config = dict(
    n_layer=8,
    d_model=192,
    n_head=2,
    n_kv_head=1,
    head_dim=96,
    d_mlp=768,
    vocab_size=4096,
    activation='swiglu',
    norm='rmsnorm',
    norm_place='pre',
    norm_eps=1e-05,
    positions='rope',
    rope_base=10000.0,
    rope_fraction=1.0,
    qk_norm=False,
    attn_scale=0.102,
    bias='qkv',
    tie_embeddings=True,
    parallel_block=False,
    init='orth',
    init_std_qkv=0.0375,
    init_std_o=0.00937,
    init_std_up=0.0375,
    init_std_down=0.00468,
    optimizer='adam_variant',
    lr=0.00147,
    beta1=0.9,
    beta2=0.95,
    weight_decay=0.16,
    lr_head=0.00699,
    grad_clip=0.5,
    warmup_steps=295,
    schedule='wsd',
    decay_fraction=0.506,
    decay_shape='linear',
    final_lr_fraction=0.0,
    batch_tokens=32768,
    seq_len=1024,
    doc_mask=False,
    train_tokens=154300000,
    steps=4709,
    dataset='wikipedia_en',
)
Each number is 200 + 40 x the weight over the matrix's rms, rounded and kept within 0 to 999. Layers, rows and columns count from 0.

# layer 4 MLP gate, 768x192, rms 0.068, rows 532-546, columns 96-191
152,217,158,152,216,260,210,221,215,224,178,260,251,204,159,170,233,244,207,213,270,231,156,222,185,194,242,189,171,185,158,234,199,166,137,191,177,175,244,194,98,151,216,231,215,175,207,107,243,169,199,239,226,244,207,130,200,149,247,265,231,199,197,200,200,145,192,335,222,216,164,212,226,192,136,220,204,136,290,246,152,218,151,209,153,191,156,158,242,201,221,165,139,152,158,201
114,250,145,143,280,200,176,202,160,236,222,291,232,123,203,207,205,282,173,250,192,180,213,155,111,215,243,165,242,189,177,228,169,187,200,221,194,194,279,244,239,245,259,206,276,175,223,249,129,197,211,178,166,214,229,209,223,165,194,189,192,172,227,173,195,152,220,218,206,172,266,142,218,241,233,184,234,262,195,188,217,158,174,171,202,199,255,242,250,208,199,216,194,215,228,245
220,125,216,164,198,260,152,193,170,144,174,170,215,208,184,261,195,157,232,224,295,234,228,202,241,211,212,172,161,210,174,176,215,184,165,175,161,156,202,209,171,138,257,183,136,261,222,240,149,175,118,197,212,188,241,151,237,158,134,156,159,133,193,129,189,83,121,185,230,224,190,176,245,193,184,206,174,146,241,165,194,228,145,108,263,197,174,119,220,178,102,204,246,179,165,169
196,251,266,242,217,134,162,160,199,223,215,205,138,200,179,271,206,220,149,252,243,220,201,207,186,270,210,126,200,128,206,228,170,169,194,227,286,242,216,227,188,211,145,170,132,241,144,215,233,165,239,235,297,188,239,252,197,232,228,235,235,226,107,155,188,240,204,160,229,288,214,235,277,261,183,169,275,188,215,228,157,199,278,224,221,175,239,201,227,223,230,278,254,208,169,179
241,197,175,170,226,290,168,274,224,250,184,256,168,148,179,195,281,191,193,216,231,214,199,164,195,248,148,211,188,198,238,189,213,212,204,197,265,176,211,217,223,178,248,277,193,211,198,107,172,204,286,255,250,181,214,167,246,271,258,220,182,154,165,225,170,204,234,229,192,182,183,151,215,225,102,248,273,180,256,161,222,174,161,249,147,222,219,162,265,205,258,217,183,209,174,188
265,145,255,82,139,194,191,218,307,243,190,230,171,229,202,143,237,219,247,219,250,227,170,206,207,161,192,207,146,204,144,326,264,212,170,256,225,329,146,162,182,169,178,133,168,211,156,235,289,235,250,206,151,160,228,209,179,163,223,209,216,194,256,227,107,159,195,255,208,208,153,171,232,243,120,238,240,165,255,239,200,179,211,229,186,242,179,171,252,195,233,260,265,117,191,261
184,168,142,151,117,220,202,193,235,158,189,174,196,211,234,244,163,156,216,223,166,173,227,198,192,281,216,187,184,118,228,178,139,217,187,231,159,155,241,120,229,196,214,229,198,225,189,148,203,211,144,213,186,216,264,204,236,217,203,237,211,223,200,195,174,212,194,241,155,194,166,198,165,151,230,199,168,155,170,193,208,143,159,237,267,145,180,240,209,180,215,198,174,162,195,189
225,180,235,177,272,228,155,114,241,182,187,187,223,232,119,184,191,132,192,171,174,147,169,205,199,223,252,167,202,194,292,150,225,195,236,152,158,172,140,159,202,160,126,247,219,213,226,196,228,177,125,213,185,185,233,188,234,209,131,77,248,191,165,197,193,117,211,212,216,235,257,195,225,264,169,163,149,193,249,195,205,219,178,181,235,248,203,205,158,173,275,134,204,216,216,253
186,188,177,245,185,198,187,205,172,186,216,167,185,118,219,208,200,141,168,155,216,179,240,242,169,237,231,154,277,110,208,172,205,232,217,186,200,198,221,226,269,148,240,308,265,212,152,148,205,233,168,218,191,210,286,227,166,202,204,198,135,178,172,239,236,115,291,251,195,192,123,180,250,203,217,254,166,170,244,206,162,254,185,194,194,199,234,160,233,181,228,176,199,160,201,296
200,178,246,194,272,276,164,212,152,186,169,158,208,195,266,173,201,202,253,170,243,179,212,244,166,224,217,173,211,187,221,205,171,175,176,188,174,183,212,188,282,217,182,274,185,183,209,239,244,212,166,235,203,256,216,168,192,231,206,197,137,201,122,173,224,180,225,237,208,192,243,208,228,202,225,168,191,166,214,219,196,136,265,121,230,175,219,228,195,213,210,222,211,195,180,202
160,270,163,157,185,261,182,161,196,121,246,162,216,185,185,140,163,142,262,173,203,114,167,234,201,175,218,191,170,205,183,253,184,210,127,228,250,162,138,191,235,173,215,181,214,190,271,151,249,185,164,281,202,138,188,154,101,189,226,195,200,178,189,227,266,100,222,228,152,245,173,97,254,243,192,148,226,216,220,192,182,213,181,168,209,161,221,179,175,113,206,178,165,169,165,170
196,175,132,194,271,201,191,198,188,225,154,167,181,207,229,170,226,256,237,128,242,208,187,248,231,210,253,173,231,182,159,255,198,132,190,212,158,223,172,182,150,182,176,200,176,132,172,212,156,249,198,238,256,223,169,232,198,212,161,173,212,218,172,210,212,196,212,223,219,177,246,202,144,240,226,232,186,180,259,203,202,231,215,255,274,260,241,196,251,134,215,186,214,257,151,198
177,206,204,189,237,251,164,272,288,154,173,242,188,239,173,280,161,166,182,219,192,218,236,143,218,213,208,232,175,185,213,153,233,210,154,245,171,284,199,236,161,227,214,215,207,191,212,221,225,172,92,215,190,221,177,179,231,205,200,218,183,255,266,172,202,116,207,200,171,178,202,169,210,239,142,207,146,169,224,215,188,236,204,159,222,147,164,247,225,207,180,172,187,245,201,182
217,224,181,265,112,187,204,155,231,225,193,222,231,249,158,212,223,165,243,185,154,128,218,234,224,206,256,152,248,196,168,234,191,220,199,192,199,150,174,167,275,203,201,205,231,198,261,170,152,242,206,149,194,194,184,257,267,200,199,216,275,174,145,209,180,207,254,227,243,214,247,171,235,201,143,186,227,215,219,247,175,211,153,171,279,243,141,249,180,190,234,221,265,162,150,189
225,205,203,145,126,271,187,217,193,193,204,226,195,174,159,259,202,168,267,168,218,157,235,192,217,172,206,190,168,160,222,166,125,201,192,268,237,236,135,224,235,168,226,194,210,210,223,184,134,120,218,249,184,150,183,255,216,182,165,177,233,237,221,156,206,155,207,215,152,307,236,181,225,246,207,149,217,189,239,250,185,204,227,153,174,240,191,221,208,192,250,243,174,122,198,235